Part of a small language model's weights: width 96, capped logits.
Each number is 50 + 12 x the weight over its row's rms, rounded and kept within 0 to 99. Layers, rows and columns count from 0. The size before them is the row's rms in percent of the matrix's.

# layer 4 attention output (transposed), 96x96, rms 0.0803, rows 81-95, columns 0-95
094:53 53 53 61 42 64 36 43 61 67 62 47 30 58 47 50 16 61 57 53 55 79 51 37 49 44 63 56 40 43 64 36 74 48 49 47 54 74 60 39 58 52 59 32 34 43 37 52 51 39 44 36 57 62 51 26 34 32 52 59 60 49 41 39 59 42 40 43 45 75 28 44 28 55 48 44 55 44 37 45 53 56 67 59 46 36 34 49 59 42 40 51 42 73 28 44
103:58 51 50 44 59 65 45 55 49 54 66 42 36 52 57 34 44 46 30 52 44 51 55 61 34 63 73 69 76 58 51 40 35 48 31 42 50 66 52 27 34 33 41 56 59 56 44 51 45 58 30 61 59 56 48 31 51 36 39 71 59 65 70 57 47 18 40 47 49 48 36 33 43 17 37 34 61 40 67 50 59 50 38 48 51 30 45 59 48 33 44 55 52 58 47 58
117:60 61 59 26 60 36 66 63 54 38 46 78 67 50 62 53 41 59 47 48 54 49 58 40 45 51 59 63 43 52 32 43 44 36 41 47 53 56 30 54 51 56 42 49 40 53 53 61 46 45 26 48 46 65 61 39 36 37 53 54 61 26 40 65 33 53 58 52 64 53 54 56 40 45 36 62 37 31 64 42 60 61 47 54 59 33 50 30 33 18 51 60 84 67 65 39
094:31 60 66 71 53 53 51 66 38 67 52 62 43 58 57 68 59 53 35 52 25 41 43 58 66 42 56 53 35 61 41 37 58 51 42 45 46 37 56 61 59 49 35 47 59 66 33 47 59 45 51 46 50 71 65 32 58 22 49 39 77 41 42 71 48 42 48 70 45 46 45 56 59 74 43 23 27 61 58 43 56 47 70 53 34 36 47 49 46 45 58 64 44 37 64 59
103:53 52 53 46 49 49 63 30 67 49 40 53 61 64 50 64 51 36 35 45 55 53 54 40 47 37 32 54 35 53 64 41 59 41 45 37 56 49 39 59 69 34 46 52 40 49 47 35 56 53 74 47 53 53 82 53 49 37 45 61 55 75 75 61 55 48 36 58 37 33 54 66 50 37 36 47 70 41 46 47 46 55 60 48 06 52 74 33 68 39 61 50 62 60 53 46
100:45 65 49 39 41 30 64 38 33 43 45 32 44 43 42 46 43 49 65 28 47 38 31 37 52 36 66 51 30 43 57 44 65 43 56 67 55 52 61 55 44 57 74 49 56 50 50 70 39 67 45 55 64 52 65 48 69 64 52 36 59 70 49 36 57 31 51 54 59 48 49 30 53 49 54 60 37 60 39 44 53 18 48 32 63 47 21 62 67 41 62 42 40 30 60 42
100:50 56 73 79 47 33 38 29 59 76 65 51 41 34 74 46 46 51 43 44 42 54 32 51 65 51 42 54 35 28 50 47 64 61 53 48 69 62 58 44 58 55 59 56 75 68 38 42 61 57 36 39 53 46 39 35 71 46 50 56 51 34 49 64 61 57 35 33 67 54 45 50 46 57 49 25 58 54 56 52 53 59 34 49 64 70 43 63 36 58 70 61 36 54 59 51
100:30 57 64 75 22 42 39 38 51 64 54 46 54 49 48 63 45 59 63 64 41 46 68 48 41 40 32 59 68 53 83 53 53 78 70 39 53 58 69 39 65 38 53 46 76 43 37 54 54 57 67 67 61 37 36 66 63 44 59 49 51 46 48 33 49 41 33 48 66 43 52 43 53 48 61 51 71 42 58 47 44 45 45 60 54 76 32 54 43 55 45 49 55 51 56 58
100:61 72 49 47 79 34 56 51 37 44 76 56 43 36 53 56 46 51 46 67 48 41 69 38 56 66 55 52 52 42 55 53 42 65 43 71 56 74 73 66 25 41 35 43 49 63 52 27 53 50 50 44 45 56 37 33 61 52 67 61 58 68 56 42 55 47 50 57 45 52 48 37 84 67 53 57 51 39 42 40 49 36 37 28 49 51 45 65 62 49 62 63 32 46 49 49
106:32 65 29 49 67 24 67 31 84 66 52 52 54 58 59 55 57 54 50 51 44 55 38 70 51 62 66 47 46 55 47 52 56 40 40 39 39 42 60 29 54 59 63 61 57 39 57 67 53 45 48 43 77 65 54 36 58 58 34 45 59 49 39 73 34 64 46 59 34 45 38 64 57 52 51 37 48 50 84 60 58 65 51 33 49 51 53 58 57 63 60 37 53 54 68 44
118:50 53 52 42 58 48 47 38 57 59 69 58 65 40 46 51 31 33 50 49 60 28 28 30 68 39 32 48 47 29 46 44 37 45 52 60 47 58 68 60 40 64 46 45 56 63 68 23 36 60 52 37 48 70 34 56 43 59 53 64 40 34 36 47 52 48 53 34 43 48 72 44 51 39 63 60 20 47 44 70 29 37 50 59 61 30 31 48 47 55 48 50 53 37 50 29
109:46 42 36 54 51 45 45 54 28 51 50 48 31 62 32 23 61 43 43 48 67 63 70 48 35 57 50 67 60 55 50 44 59 67 50 43 69 52 71 22 51 50 58 74 65 53 56 32 44 39 75 50 53 38 55 51 35 45 61 67 60 75 61 40 53 44 30 55 44 60 44 46 38 39 54 65 61 40 51 54 48 40 32 38 64 44 58 31 41 30 58 57 57 40 68 43
107:34 64 55 70 55 60 34 47 70 47 37 47 35 49 34 48 40 55 24 51 42 59 59 49 36 50 49 56 34 62 54 43 69 54 73 46 41 43 60 15 68 22 49 44 48 58 58 58 58 50 60 45 42 54 62 52 53 57 47 40 65 60 72 68 53 49 50 58 82 62 50 54 41 50 49 63 65 37 56 43 58 68 29 34 36 54 71 60 51 53 47 48 40 45 67 55
100:46 41 57 36 45 57 61 50 52 74 51 44 71 46 47 44 55 57 51 44 64 48 41 31 58 49 24 51 50 23 42 40 31 67 55 63 56 59 64 55 49 58 52 17 47 43 62 52 65 56 52 55 38 51 63 56 50 66 42 52 72 33 48 36 51 62 54 53 39 59 71 51 41 65 50 55 49 51 40 30 24 45 41 70 71 34 37 66 40 46 57 70 55 50 41 25
093:46 57 43 53 70 75 75 49 49 29 37 66 46 49 60 43 54 47 50 48 52 39 49 49 38 69 28 35 57 26 59 51 18 53 41 52 52 42 53 49 58 56 68 25 65 43 42 43 56 48 55 52 48 62 52 54 71 55 40 74 67 49 62 34 72 45 49 45 67 41 50 39 49 53 59 54 48 63 34 39 47 46 67 74 56 60 36 46 42 64 52 74 60 48 34 59
# layer 4 attention value, 96x96, rms 0.0936, rows 82-95, columns 0-95
093:53 61 33 61 43 52 52 40 61 61 42 34 37 67 50 65 38 60 72 35 63 59 71 50 43 27 40 34 45 67 38 42 49 55 49 56 37 59 44 35 50 53 41 45 54 43 20 44 59 29 42 56 50 20 46 43 42 57 59 51 55 70 38 50 52 60 52 49 49 43 45 37 52 23 35 48 60 39 53 62 48 45 15 50 30 52 58 48 44 39 36 30 57 30 63 54
093:52 60 49 49 56 49 57 52 56 48 35 42 66 45 35 15 45 42 39 54 50 51 59 53 57 64 72 68 49 42 18 42 62 35 45 33 56 53 42 43 50 42 58 51 46 41 47 37 53 61 18 41 25 60 32 25 45 54 47 28 44 65 49 55 34 56 57 68 52 33 53 66 49 49 52 54 65 38 47 44 57 30 33 32 35 67 66 57 45 41 36 49 59 63 44 47
082:40 56 42 56 73 48 60 40 62 47 47 57 69 60 54 40 49 52 48 28 42 72 40 54 39 43 24 43 44 49 52 43 31 77 69 43 46 38 34 46 64 50 30 56 34 63 58 60 47 59 40 40 42 57 50 37 72 54 22 37 62 50 43 50 26 54 71 45 53 48 75 42 48 58 49 58 56 66 44 37 50 55 56 52 58 68 63 54 44 60 72 74 41 39 48 65
092:74 26 74 79 45 69 60 48 48 55 53 49 33 47 25 58 47 37 53 38 51 71 39 41 58 40 45 64 62 61 49 53 60 45 44 38 40 44 51 39 58 60 35 60 50 59 71 47 46 56 70 57 62 41 59 44 40 54 58 43 39 51 48 54 49 62 53 63 59 33 83 34 37 55 53 63 66 51 24 46 50 41 48 53 53 76 72 50 74 45 51 45 59 45 48 40
091:22 64 52 62 54 55 70 25 48 33 87 46 46 40 53 50 71 56 32 54 48 37 50 61 45 61 61 37 48 43 64 62 69 37 68 67 53 48 54 55 52 56 63 48 53 53 44 56 39 61 40 71 25 55 40 67 51 58 49 49 25 69 56 41 58 40 67 64 50 41 52 38 62 57 66 64 55 43 49 49 39 62 29 47 56 51 34 53 45 65 67 44 43 61 44 59
098:37 81 44 65 67 40 44 49 59 67 37 89 33 52 39 64 69 55 57 59 52 28 47 44 31 44 42 24 60 71 69 33 41 55 55 49 52 46 53 60 35 40 50 38 65 52 46 64 63 56 61 61 58 45 70 36 62 41 43 55 63 47 50 57 50 61 45 65 48 42 54 39 53 42 48 53 46 53 64 43 34 60 39 44 66 66 34 52 52 39 53 54 30 37 43 55
093:35 48 53 61 65 32 53 57 40 54 35 57 57 32 47 69 57 53 70 55 38 52 57 49 34 63 51 29 33 41 90 44 70 48 49 64 50 51 75 75 36 53 56 62 53 68 67 62 42 51 59 60 62 50 54 49 57 59 53 62 69 66 58 63 66 49 31 50 47 47 52 52 53 63 65 27 38 62 65 36 34 58 54 30 59 40 63 55 52 58 50 55 41 44 46 49
089:49 39 37 53 40 46 41 74 47 43 40 36 48 45 60 43 39 49 52 41 51 24 49 51 65 59 25 42 55 47 54 45 63 47 44 52 59 43 13 55 48 49 63 24 48 50 32 52 65 58 49 66 44 38 32 54 75 43 22 67 44 63 44 65 54 42 71 62 46 34 65 33 53 46 56 46 63 53 54 48 46 46 51 53 68 50 31 40 20 53 57 70 55 48 37 57
093:53 52 60 78 50 50 33 74 35 41 54 66 25 44 47 42 62 66 50 47 62 41 47 49 39 64 51 28 43 60 78 54 42 83 35 33 34 47 67 60 43 47 68 51 62 47 47 60 58 42 40 64 27 35 40 35 56 45 53 39 48 48 60 58 31 47 38 45 63 57 60 60 53 56 47 53 62 54 54 71 65 54 21 49 59 60 51 36 57 67 47 47 50 57 57 52
106:41 47 33 41 60 56 27 46 43 49 56 49 67 34 35 63 42 52 63 54 33 41 31 25 54 40 45 54 49 44 43 68 55 34 55 45 40 58 40 68 38 61 57 52 61 51 77 59 56 59 54 33 41 49 46 55 48 52 42 51 31 45 56 48 31 53 63 49 38 49 54 58 47 43 44 66 52 44 60 64 17 56 68 42 26 51 41 43 47 44 40 44 32 54 05 59
091:55 49 57 36 52 30 61 46 40 55 80 54 49 63 47 34 73 59 59 41 62 85 73 65 46 46 60 41 54 61 66 59 51 46 64 37 59 52 45 25 60 43 59 63 73 60 26 60 68 33 55 62 58 27 46 51 51 34 57 49 42 60 61 69 50 40 32 64 37 36 45 46 52 31 45 36 52 52 64 54 31 48 52 54 52 58 51 65 39 54 51 45 58 55 50 51
095:44 74 51 57 59 56 42 53 49 55 39 49 48 35 51 45 76 52 50 47 51 54 58 62 51 73 50 36 58 58 45 35 70 60 47 28 29 28 22 49 54 35 38 52 57 56 29 68 43 50 37 54 54 27 48 59 61 52 55 47 59 25 69 61 48 56 66 51 33 73 41 46 37 68 53 46 57 47 43 55 50 65 39 44 47 71 76 73 41 56 53 55 61 47 62 55
097:25 54 40 37 57 61 52 43 66 52 73 45 60 58 49 55 53 33 40 46 41 50 16 37 26 63 60 34 54 47 18 45 26 46 46 42 73 36 35 67 43 58 65 51 49 58 62 53 51 45 62 46 51 54 50 47 48 42 43 55 48 29 38 32 57 53 43 62 48 33 56 72 48 58 49 58 37 45 55 51 36 52 52 25 47 32 50 48 28 60 56 34 59 33 43 61
092:49 59 39 41 70 62 47 59 47 48 62 30 47 45 54 66 53 39 49 68 44 39 52 19 44 34 62 27 47 44 33 53 48 35 51 51 64 43 55 60 31 54 45 61 30 55 09 44 47 57 42 59 64 47 67 59 74 41 55 48 52 52 54 36 57 51 62 63 49 43 69 44 40 55 39 53 47 77 46 45 42 44 50 50 47 55 45 46 49 45 40 77 30 37 61 76
# layer 4 MLP up, 384x96, rms 0.122, rows 0-21, columns 0-95
106:57 62 60 42 53 55 68 56 69 40 59 32 43 70 41 35 47 71 44 91 39 49 39 38 74 36 34 70 34 48 41 50 44 69 54 39 38 71 45 56 47 51 42 41 53 59 41 66 38 59 46 65 54 54 52 61 57 45 58 62 65 50 51 70 49 51 57 55 48 52 41 58 31 56 59 73 33 69 41 33 42 52 76 51 50 59 42 31 49 60 46 43 44 50 59 52
103:41 51 40 51 48 16 56 33 49 20 38 62 39 50 44 47 45 40 69 44 54 40 26 58 43 63 43 74 40 65 33 56 51 45 35 36 33 44 50 68 58 51 71 59 48 29 63 37 62 58 50 39 51 57 83 57 48 65 51 30 47 39 48 35 38 66 41 41 51 73 47 69 51 41 43 32 51 47 48 60 41 58 56 62 41 61 50 46 53 52 55 35 49 68 51 44
109:42 66 54 55 44 79 58 57 28 39 50 56 51 40 53 35 59 62 46 49 50 64 38 58 47 53 46 53 62 62 43 41 60 51 29 62 39 41 64 83 59 33 37 53 43 33 72 35 29 28 62 49 18 51 47 55 44 68 53 31 63 53 45 56 46 47 59 53 32 69 33 49 48 57 59 63 80 63 64 63 51 62 58 39 50 57 48 61 49 58 44 46 51 44 57 47
100:23 53 31 54 54 44 56 70 68 51 31 53 49 50 40 28 23 55 31 65 54 52 47 51 62 55 43 59 48 47 60 47 42 46 78 29 74 42 41 55 59 43 41 51 36 32 47 33 50 52 36 38 35 38 53 54 30 39 16 53 46 52 55 43 70 49 45 55 36 56 59 48 50 54 57 42 45 54 50 46 27 49 51 63 40 64 52 49 62 71 51 66 76 40 41 51
096:51 44 39 34 48 45 43 20 45 42 51 44 26 70 57 47 39 55 44 32 66 61 67 24 88 49 31 47 66 63 48 48 54 55 35 41 57 62 43 53 44 37 43 58 49 45 40 56 60 42 48 42 50 66 55 43 44 65 49 50 53 55 44 61 51 44 40 31 55 64 43 53 46 47 65 34 56 29 42 54 37 36 49 54 61 57 20 67 29 71 34 65 46 59 49 43
098:49 41 55 49 51 42 55 63 28 45 55 30 61 31 52 39 68 62 45 54 50 51 49 57 63 47 46 19 39 41 38 63 67 45 46 35 87 62 44 57 37 42 47 65 62 37 68 35 40 24 53 49 31 57 65 62 44 61 43 38 69 64 48 42 45 48 57 39 52 30 53 46 41 55 45 49 40 67 61 53 63 61 48 60 50 60 46 59 36 47 28 71 57 46 27 42
096:59 34 42 67 53 53 40 61 48 40 40 48 67 52 47 48 42 34 41 44 60 57 52 57 25 54 39 57 48 52 34 32 42 57 63 51 25 76 44 72 57 53 65 78 41 21 49 50 42 52 49 62 77 59 61 51 60 45 56 42 51 66 53 62 42 44 73 40 30 42 46 60 62 55 33 40 54 47 67 53 43 62 62 43 56 61 39 54 53 36 28 62 65 35 66 57
108:64 63 39 64 60 39 51 75 55 53 56 31 66 38 60 42 44 52 55 34 49 49 44 55 58 60 55 55 36 44 34 62 31 42 75 28 51 73 40 46 42 39 44 70 46 67 64 50 51 39 58 53 45 49 39 38 50 51 52 59 54 45 50 65 77 64 69 56 34 55 62 55 55 58 47 39 54 61 63 64 46 60 73 65 48 47 42 65 64 13 51 43 48 45 63 31
111:49 46 50 52 41 56 61 31 48 62 54 61 45 47 70 48 43 62 39 52 39 47 35 64 39 45 52 46 29 48 40 42 49 65 48 60 62 46 47 42 48 21 40 53 42 54 38 52 53 34 71 30 63 59 48 38 58 48 51 53 26 55 41 77 36 50 56 47 70 68 61 61 19 48 46 66 47 37 19 60 70 21 52 52 66 52 68 41 41 55 49 54 45 47 40 68
081:63 35 73 65 48 70 43 68 43 34 28 36 44 48 41 45 48 56 43 43 39 42 36 40 72 45 64 77 44 41 16 43 42 65 48 48 48 37 56 52 57 56 45 56 35 52 44 35 48 50 46 58 34 51 52 43 58 50 52 45 61 51 60 45 53 42 52 16 35 51 54 50 56 46 49 50 55 40 59 67 49 43 75 53 78 44 51 71 57 58 66 60 55 78 49 66
104:36 45 82 77 49 45 52 31 55 60 40 47 54 44 36 33 60 86 38 41 47 76 54 61 61 53 70 57 63 41 42 54 56 37 57 53 56 88 46 39 42 37 69 67 51 55 52 45 45 69 44 61 69 61 53 47 46 47 40 53 47 58 45 68 56 48 58 45 61 63 51 35 65 49 45 41 57 68 48 63 42 37 54 56 41 44 53 54 51 50 37 62 34 61 68 48
089:37 66 84 43 72 48 49 41 31 54 54 36 54 50 48 46 40 60 49 62 56 40 32 51 50 29 71 49 60 76 40 46 42 47 51 67 37 59 23 26 49 61 45 45 52 47 79 50 37 41 59 60 49 49 25 39 35 38 39 47 30 42 50 42 58 47 41 28 41 51 47 35 35 52 46 54 61 50 54 47 41 55 52 23 64 60 54 55 54 49 50 53 45 30 67 42
100:51 57 46 38 54 47 49 55 61 44 58 58 31 34 66 41 43 69 56 53 41 53 54 36 79 80 52 57 36 68 58 52 36 21 55 63 50 64 60 40 47 71 90 49 61 43 63 51 52 64 39 71 43 47 64 49 44 65 59 38 40 54 37 41 59 59 46 57 42 32 50 55 61 43 46 53 75 41 27 52 50 43 64 52 48 48 55 38 45 30 56 49 48 37 54 42
092:37 53 78 34 53 52 58 72 35 72 43 48 58 64 44 54 56 60 59 54 27 50 67 26 55 51 28 63 57 42 52 49 48 60 72 37 38 51 41 50 34 33 49 64 45 34 50 38 59 51 75 59 36 68 62 51 37 56 51 43 63 25 49 41 48 44 42 50 50 61 47 53 60 57 46 56 38 45 38 35 58 42 31 34 55 75 54 35 56 45 50 66 45 25 41 41
097:34 42 61 70 50 35 57 54 41 43 74 40 71 42 55 52 40 49 32 56 35 55 62 57 43 46 46 40 46 35 62 31 24 57 46 51 56 55 57 61 33 53 40 60 32 37 43 68 46 47 52 59 42 61 55 80 42 72 37 48 51 55 62 40 39 53 60 76 64 36 55 38 51 71 50 65 40 66 42 46 31 55 58 47 55 41 22 55 51 58 48 40 30 53 53 72
094:68 21 61 53 78 61 65 38 39 34 53 39 60 59 41 60 46 52 54 53 39 54 48 56 58 52 39 42 51 66 58 28 54 53 37 65 72 59 47 54 73 25 66 55 34 51 51 52 61 45 48 60 56 59 52 49 45 63 52 56 51 51 39 58 55 51 61 38 47 37 15 44 50 63 35 42 49 68 37 27 38 32 65 41 39 75 58 35 54 52 51 67 40 52 35 49
103:71 39 69 60 69 74 37 54 50 44 30 64 64 38 31 55 41 52 52 67 47 53 37 59 61 41 49 43 66 61 70 57 56 41 44 36 36 53 48 52 71 48 73 68 56 44 70 34 56 51 58 69 62 60 63 67 70 37 43 52 67 40 31 64 53 60 46 44 32 52 46 54 52 31 40 52 43 48 37 30 46 34 38 54 46 56 33 46 42 40 27 61 52 43 46 58
087:65 34 42 68 36 72 55 45 45 18 30 47 57 65 53 45 50 41 48 35 44 65 65 51 46 63 42 56 35 53 36 41 30 63 61 41 37 63 33 21 69 50 48 39 47 64 51 40 51 38 62 61 44 51 43 44 49 55 51 60 55 50 75 50 50 46 31 64 57 27 55 61 36 66 55 41 56 42 68 35 40 50 51 45 57 42 35 22 57 40 33 30 48 50 53 49
113:47 40 54 56 64 34 60 42 47 61 57 57 54 65 23 58 37 62 56 46 60 56 41 52 47 46 51 51 39 46 40 56 38 48 46 31 97 40 52 44 42 59 68 56 56 35 42 53 62 48 51 50 33 57 45 51 42 25 31 39 41 47 43 70 46 60 49 64 54 55 48 66 55 75 60 52 26 50 31 23 55 69 54 47 59 45 29 38 66 42 46 38 48 41 65 48
095:41 49 59 68 45 35 49 59 43 50 47 62 51 28 48 44 35 56 49 54 50 45 73 43 56 52 55 61 65 47 49 63 18 42 67 25 52 51 58 46 43 61 59 39 32 43 60 36 59 62 30 50 40 65 63 47 53 35 60 50 44 42 52 38 48 58 46 39 44 38 38 80 47 40 26 45 37 43 41 56 68 54 62 47 36 47 21 43 37 30 33 59 43 58 76 60
101:44 67 52 53 48 47 47 54 63 44 26 30 62 51 63 35 65 68 51 53 52 44 48 25 55 53 47 47 61 70 61 68 77 49 52 33 30 20 43 56 44 59 59 52 53 35 45 39 38 31 44 57 38 37 53 47 77 35 45 38 46 44 40 66 59 50 50 50 42 64 55 45 40 28 35 39 43 53 74 58 55 58 52 47 34 55 54 27 28 61 42 34 54 62 42 49
101:56 70 50 44 60 54 48 46 33 39 54 32 45 58 27 36 59 44 41 85 47 54 44 55 49 33 35 44 52 50 70 62 56 26 41 37 41 59 38 42 50 60 56 42 53 26 40 53 39 63 42 75 53 21 31 57 75 60 45 45 45 61 45 66 45 49 34 61 42 44 65 68 42 44 52 41 39 43 59 48 46 49 39 51 57 62 65 40 47 52 43 38 52 73 51 27
# layer 4 MLP down (transposed), 384x96, rms 0.0582, rows 0-21, columns 0-95
107:43 45 44 42 55 60 59 51 54 46 35 41 21 39 41 53 46 38 57 39 43 46 47 42 46 47 53 69 44 48 27 49 39 41 45 68 30 42 56 32 50 52 37 19 66 67 52 62 61 44 71 67 44 70 48 37 53 69 47 72 24 48 60 42 50 54 67 55 46 69 72 40 64 60 31 56 45 50 69 45 58 60 55 58 60 33 39 40 41 62 57 31 33 49 43 56
106:53 70 48 51 67 74 50 61 37 62 68 44 64 71 47 60 72 40 24 76 48 48 43 48 52 58 32 67 52 43 50 55 46 45 41 55 53 66 55 57 58 45 56 46 47 53 51 43 67 45 57 57 65 37 33 46 50 51 57 40 52 36 38 60 47 45 41 66 60 48 60 28 34 58 79 70 40 55 51 43 65 32 43 54 56 35 43 60 43 64 72 66 39 63 64 73
102:64 42 34 53 42 55 69 42 34 37 50 25 50 50 20 33 37 33 51 79 39 36 65 47 47 57 46 47 73 42 49 67 57 60 40 51 39 46 44 37 42 48 54 55 38 55 35 68 53 47 41 53 59 60 51 52 63 43 55 64 47 46 71 28 40 50 32 66 50 37 44 28 53 34 44 52 42 78 59 52 60 40 28 48 52 45 69 51 52 64 63 66 40 41 50 66
097:36 47 35 48 52 59 74 41 48 52 54 59 66 68 46 46 62 51 70 60 62 39 56 57 45 38 57 65 46 48 74 52 35 50 65 44 49 35 50 56 68 35 56 50 73 50 63 54 40 42 53 61 66 56 42 41 53 45 45 51 53 51 33 66 43 45 53 64 19 19 38 48 50 56 26 60 57 45 50 53 43 36 56 17 56 46 64 67 49 53 24 37 35 64 36 51
097:40 56 77 46 54 54 46 72 37 52 66 44 25 33 55 34 42 61 54 48 50 49 31 31 55 55 51 50 49 53 60 39 55 49 15 33 48 30 49 53 41 49 52 49 36 53 60 27 49 65 60 49 46 54 53 32 47 30 60 53 68 51 45 67 58 51 63 53 48 29 58 64 69 26 77 35 36 48 46 50 61 68 55 50 71 61 59 51 48 36 51 47 35 52 44 40
100:40 45 39 53 68 50 49 55 42 62 38 41 40 28 36 48 56 58 49 58 37 55 39 47 47 45 54 56 42 68 37 60 37 43 45 49 35 46 55 53 34 52 55 35 50 56 23 57 33 55 52 70 52 44 72 29 71 60 65 73 28 61 48 52 50 43 42 66 44 55 55 61 42 50 61 54 69 37 71 36 54 50 49 62 69 65 55 26 58 30 54 71 34 78 61 53
089:72 38 51 63 60 63 39 45 14 42 40 65 73 47 24 41 41 61 66 53 47 61 49 43 56 45 26 33 60 55 46 47 64 41 46 56 43 36 56 51 43 44 57 65 69 60 62 36 51 60 46 53 37 44 52 61 48 44 49 57 30 49 32 60 32 46 72 47 58 38 34 41 57 69 54 30 42 53 45 54 71 45 47 42 58 33 53 68 57 52 59 50 75 47 41 67
113:54 66 56 50 48 56 31 34 35 64 53 50 47 39 51 58 48 57 58 55 63 29 64 67 57 44 60 58 56 35 58 34 50 43 59 37 66 66 39 40 66 50 54 36 33 69 54 29 35 44 34 76 37 42 65 66 32 36 56 61 49 47 69 64 34 43 55 43 41 68 46 44 51 28 48 36 57 32 71 47 38 61 51 42 36 40 48 73 40 38 46 39 46 60 67 39
106:51 57 62 35 58 66 36 67 53 49 38 61 58 32 64 37 61 57 43 47 62 27 57 41 56 66 36 64 57 35 58 28 64 67 35 43 51 54 53 66 47 53 57 52 59 48 50 65 72 50 51 40 30 41 37 58 39 68 50 53 43 36 47 19 48 59 44 45 39 35 48 40 64 44 66 51 39 83 55 51 37 65 49 31 59 71 56 55 40 52 36 36 50 63 55 65
084:59 56 22 31 46 47 55 50 48 59 66 39 68 43 75 50 45 32 46 42 49 41 48 36 51 53 17 34 58 57 70 61 46 41 66 24 40 48 25 44 49 67 54 51 54 43 42 55 33 42 50 49 72 39 45 52 42 39 47 46 23 44 63 68 71 57 44 66 63 56 62 47 41 54 59 37 43 67 48 47 47 51 49 49 23 67 65 50 45 40 46 50 38 44 42 38
105:46 50 34 41 47 48 22 53 51 54 39 64 54 40 49 48 45 56 60 54 43 33 55 38 54 40 35 28 34 46 38 69 60 39 47 55 52 66 59 47 53 41 53 60 56 54 59 36 49 76 61 46 38 27 55 39 66 18 51 30 21 58 37 52 64 54 45 54 54 47 61 38 43 70 56 40 53 32 69 56 49 51 38 61 68 46 31 55 62 35 30 28 44 51 46 34
096:48 60 48 54 50 75 48 67 51 61 55 52 44 32 52 64 46 47 47 64 83 58 69 40 57 32 69 44 61 38 36 47 66 41 37 48 49 51 58 27 52 65 50 50 41 67 49 45 69 49 47 73 55 67 56 44 44 34 50 30 50 64 64 56 36 39 22 73 53 58 62 65 68 52 49 60 55 55 63 30 49 52 44 49 44 36 59 51 53 39 36 39 28 33 48 57
102:43 49 50 52 55 68 60 61 50 32 46 57 48 60 38 36 44 27 58 49 41 44 65 56 50 42 58 21 58 45 43 30 62 59 44 48 53 40 53 57 47 29 31 58 59 55 43 68 56 37 58 44 29 37 38 48 49 58 57 33 54 39 50 26 58 29 52 41 60 42 69 31 55 35 70 49 85 47 52 29 33 41 62 31 50 38 69 39 37 43 44 53 49 53 37 36
089:41 54 45 82 40 60 39 46 54 48 52 71 54 31 39 52 78 44 46 37 46 47 34 38 45 45 73 38 45 33 51 40 45 45 35 51 60 30 62 35 67 64 55 58 63 53 35 60 61 53 38 51 75 60 58 40 55 44 40 48 30 50 63 55 62 72 25 47 33 36 60 68 35 41 69 52 71 39 53 59 49 58 65 50 41 34 41 57 51 46 53 35 45 47 58 53
097:51 45 44 47 50 54 45 38 66 54 50 39 62 67 60 58 35 45 51 72 54 53 44 57 28 61 72 59 62 45 25 78 36 21 63 56 45 70 39 45 47 54 55 52 57 55 36 57 48 45 49 28 58 69 50 45 55 48 59 48 50 49 52 31 53 58 56 84 54 55 38 52 32 38 74 34 58 49 40 37 52 57 53 56 60 69 62 67 41 73 56 64 61 38 44 34
094:39 57 48 62 49 34 41 55 57 51 51 69 48 35 48 35 55 44 35 41 42 54 41 48 39 38 68 59 70 50 41 77 42 44 53 48 38 41 62 54 44 59 53 51 53 50 76 57 35 46 51 58 47 59 48 46 58 39 60 55 40 53 29 35 43 53 52 42 25 70 81 62 47 47 44 60 51 46 54 63 58 84 36 69 83 43 63 61 68 29 55 36 66 52 57 44
098:56 60 46 58 40 47 33 45 49 59 67 53 48 37 47 33 41 50 32 41 70 67 49 54 51 42 44 55 42 33 13 37 68 52 51 82 38 62 27 55 42 40 49 34 56 69 45 43 51 54 44 63 61 60 58 83 45 50 63 48 33 40 49 51 42 60 67 34 40 49 49 52 55 59 29 43 54 48 52 50 52 70 68 37 54 55 70 58 54 46 46 41 61 51 24 57
087:57 69 49 32 51 24 41 48 54 81 38 40 49 48 48 63 49 36 62 58 44 35 36 50 59 57 47 46 34 46 66 49 56 48 57 43 41 50 50 57 49 46 46 56 39 31 53 68 64 60 63 50 44 47 22 49 44 40 54 46 61 20 53 31 81 54 59 51 26 69 50 49 44 42 33 53 46 49 42 47 36 59 40 40 68 61 27 65 54 62 60 76 53 44 39 42
102:48 43 61 53 39 79 62 45 40 47 42 55 34 43 53 39 38 59 50 55 46 68 40 59 48 38 57 49 55 38 53 65 50 32 54 65 38 56 61 50 57 51 45 37 41 57 63 70 42 69 34 54 55 57 56 59 62 50 53 67 55 50 62 51 67 51 32 46 44 66 64 38 82 22 55 66 63 39 62 29 46 39 33 63 51 50 45 46 81 47 37 54 78 42 45 69
095:62 59 51 48 49 58 60 50 61 42 45 57 45 34 55 41 49 81 44 67 31 60 58 59 34 43 57 38 48 52 49 47 43 52 23 49 61 35 50 62 38 49 57 56 46 49 66 61 53 75 45 20 59 58 64 53 47 56 24 43 37 61 58 58 58 40 55 66 58 56 46 38 68 28 54 53 64 40 66 58 22 42 65 53 43 32 35 40 49 38 54 48 37 62 76 67
105:52 58 60 55 37 71 41 52 58 48 32 66 27 66 42 61 38 54 54 80 44 68 44 73 32 31 56 62 65 70 47 32 76 43 55 57 63 48 71 43 59 55 39 48 57 38 44 46 51 43 64 58 48 33 47 44 35 71 45 55 41 44 50 40 44 41 46 57 52 58 35 72 48 49 47 63 73 66 47 54 52 44 69 45 68 51 27 49 46 51 64 40 50 51 69 62
103:60 32 50 69 44 70 55 58 59 51 28 51 58 51 49 46 65 36 45 54 61 38 34 29 38 53 66 65 55 61 69 43 49 48 25 41 57 29 64 83 48 42 46 42 45 39 59 63 28 41 55 33 46 53 55 56 48 56 50 55 60 43 75 71 37 44 49 39 50 35 65 63 49 58 43 57 61 58 65 59 62 70 61 61 61 63 63 44 64 43 50 40 59 54 46 77